config = dict(
    hidden_size=160,
    intermediate_size=448,
    qk_norm=False,
    parallel_block=False,
    init_std_qkv=0.039,
    init_std_up=0.039,
    learning_rate=0.00177,
    beta2=0.95,
    lr_head=0.00581,
    final_lr_fraction=0.0,
    batch_tokens=16384,
    max_seq_len=256,
)
Each number is 128 + 24 x the weight over its row's rms, rounded and kept within 0 to 255. Layers, rows and columns count from 0. The size above them is the row's rms in percent of the matrix's.

# layer 10 MLP down (transposed), 448x160, rms 0.118, rows 421-426, columns 0-79
size [105 100  93 103  92  89]
[[102 159 114 155 115 121 126  95 115 118 154 153 133 103 139 136 162 125 139 135 155  81 146 144  94 175 115 150 147 142 102 124 130 135 131 164 155 118  91 117 110 108 116 135 139 105 166 141 145 152  96 126 104  81 165 136 108 114 140  96 113 127  89 112 143 119 124 120 178 114  75 156 105 109 135 122 132 131  99 148]
 [120 153 132 124 107 119 100  87 163 150 107 156 114 144 154  95 147 144 131 115 144 152 138 149  97 122 131 168 144 153 134 103 149 139 125 140  92 118 172 136 157 106 119  73 157 130 120 123 161 147  89 138 114 138 118 145 115  93 130 135 120 108 119 175  92 139 112 135 157  88 137 120 130 127 100 148 107 106 182 148]
 [133 153 108 104 103 145 123 152 166 140 161 148 156 122 122 137 148  99 178 168 120 135 115 171 153  79 134  89 135 142 158 136 138 130 108 152 135 125 160 125 103 137 113 165  64 114 123 124 122 131  80 163 132 118 179 135 134 156 127 131 114 118 127 107  99  86 167 127 149 126 105 121 151 132 131 131 109 133 103 118]
 [131 124 156 140 150 130 128 123  95 154 137 133 111 127  92 112 154 123 171  99  94 142  87 149 126 119 133  87 114 135  93  84 159 129 119 149 114  72  99 150 175 152 132 145  93 132 178 138 132 142  98 121  85 135 131 127  83 104 141 179 134 130 154 141 117  95 153 155 166 142 126  83 102 143 109  87 142 117 160 143]
 [137 102 162 152 131  92  62 122  89 133 141 150 145 109 101 145 123 142 156 148 167 133  86 116 153 136 134 137 138 152 100  82 129 158 121 130 141 155  99 104 155 128 134 158 135 153 136  99 132 136 120 127 116 173 100 121 124 103 149 134 129 115 112 130  99 121 178 155 150 130 109 123 126 132 129 125 185 122 112 103]
 [ 99 121 117  99 136 104 108 145 104 146 143 144 123 168 137 137 114 150 148 170  98 135 100 133 104 143 124 142 128  95 112  89 110  84 126 106 141 162 112 153 160 137  95  87 174 113 107 108 139 115 143 108 111 146 120 136 147 133 116 130 171 123  81 156 156 130 108 117 116  94 103 125 118  85 135 154 108 117 100 144]]
# layer 10 MLP gate, 448x160, rms 0.126, rows 422-427, columns 0-79
size [ 97  92 107  93  94 106]
[[109 101 108 162  88 112 123 158 116 122 103 112 152 127 124 122 121 113 172 104 117 165 111 142 131 126 105 113 169 121 158 110 149 161 112 122 142 125 143 119 138 162  97  97 156 174 120 102 160  99 175 100 111 103  87 133 156 132 133 128 103 115 141 170 144 109 127 111 143 116 138 110 122  96 149  83 118 111 162 112]
 [146 134 112 126 102 160 129 107 148 109 111 144 118 112 152 146 107 116 108  98 118 166 158  84 110 126 137 140  84 146  77 121 143 113 114 150 109 128 141 148 138 122 151 118 121 100 119 104  92  76 150 125 195 102 146 125 122 127 133 129 145 113 128 137 142  41 128 128 166 138 122 122 169  68  98 140 165 136 109 154]
 [112 125 158 168 108 146 138 145 147 145 115 101 100 168  81 126 136 129 152 139 139 155  95 159  96 150  99 123 127 140 152 101 126 175 119 112 128 142 126 100 140 152 100 130  95 171 131 115 193 142 175  94 121  59  84 121  69 138 135 165 145 114 149 143 144 138 161 159 144 127 100  97 112 153 169 132 120 109 119  92]
 [117 105 127 186  77 118  98 111 117 126 133 130 133 112 145  78 128 143 108 109 120  92 163  93 138 128 137 144 133 115 134  72 142 154 157 164 149 144 116 127  97 131 101 108 152 189 105 108 170 106 115 113 192 104 134 133 166 168 137 116 135 122 143 122  94 127 157 103 134 138 127 151 135 116 121 124 156 127  86 100]
 [142 121 129 119 161 154 121 144 118 126  90 165 147 149 105 131 126 102 189 111 133 142 125 156 124 116 157  92 129 122  97 104 178 126 126 120 145 152 141 147 158 158 116  79 148 163 150 103 111 126 145 142 115 138 141  94  94 106 141  88 136 161 135 151 178  96 133  88 115 110 119 146 118 136  94 146 131 153 115 133]
 [ 87 146 132  96 147 117 141 118 140 104 142 183 125 124 121 179 114 129 114 109  85 102 112 125 127 120  93 173 120 140 129  97 106 127 112 145 102  94 144 131 125 142 138 134 125 127 131 105 104 105 157 130 179 115  89 115 115 112 139  97 131 131 109 123 146 112 101 127 134 156 134 119 166 124 122 136 117 127 160 100]]
# layer 10 MLP up, 448x160, rms 0.127, rows 422-426, columns 0-79
size [ 99  91 104  90  88]
[[154 119 163 161 123 140 129 120 147  77 143 135 116 105 166 147  94 116 119 121 138 110 117 109 174 106 124 153 133 100 172 140 127 160 107 110 143  94  81 128 125 143 115 101 116 172  97  91  99 120 169  93 112 139 112 115 133 124 139 118 110  92  95 116 134 126 143 156 122 137 131 134 163 150 122 129  76  95 142 170]
 [117  71 121 142 126 118 142 106 123 150 123 116 140 174 137 116 162 154 139 143 125 118 116 118  71 127 152 105 140  91 117 185 106 120 119 131 141 151 159 198 100 136 127  84  98 112 118  72 106 125 116 108 135 110 121 105 143 111 128  79  85 121  89  76 141 132 175 154 100 147 114 147 130 130 126 113 109 158 130 109]
 [152 162 138  66 160 123 117 107 138 146 124 117  92 181 135 160 152 146 136 123 142 181 138 166 106 118 102 122  99 125 126 143 148 102 116 142 115 125 131 137 165 118 152 126 174 113 135 109 175 142  78 152  86 131 111 149 130 138 167 113 163 103 105 132  73 120  67 147 182 134 137 130 127 113 111 117 108 183 115 152]
 [128 165 148 129 177 150 125 169 148 116 115 130 151 116 118 131 143 137 105 139 170 134 101 149 135 137 117 151 167 142 145 141  83 107 143 124 173 117 124 128 104 113 142 175  99  85 125 141 128 125 142 164  78  61 154 158 142  61 145 159 106 107 136 122 132 137 122  87 105 116 115 102 124 130 125  76 167 111 163 121]
 [ 87 125 107 154 103 169 104  93 141 120 132 148 142  97  77 142 133 134 147 140 117 123 149 154 136  84 143 104 118  86 169 131 152 118 134 134 159  83 138 134 187 125 167 128 152 117  99 139 160 138 141 124 128 117 113 158  98 157 196 159 110 128 122  94 157 122 152  93 127 122 138 133 107 159 119 143 164 123 169 125]]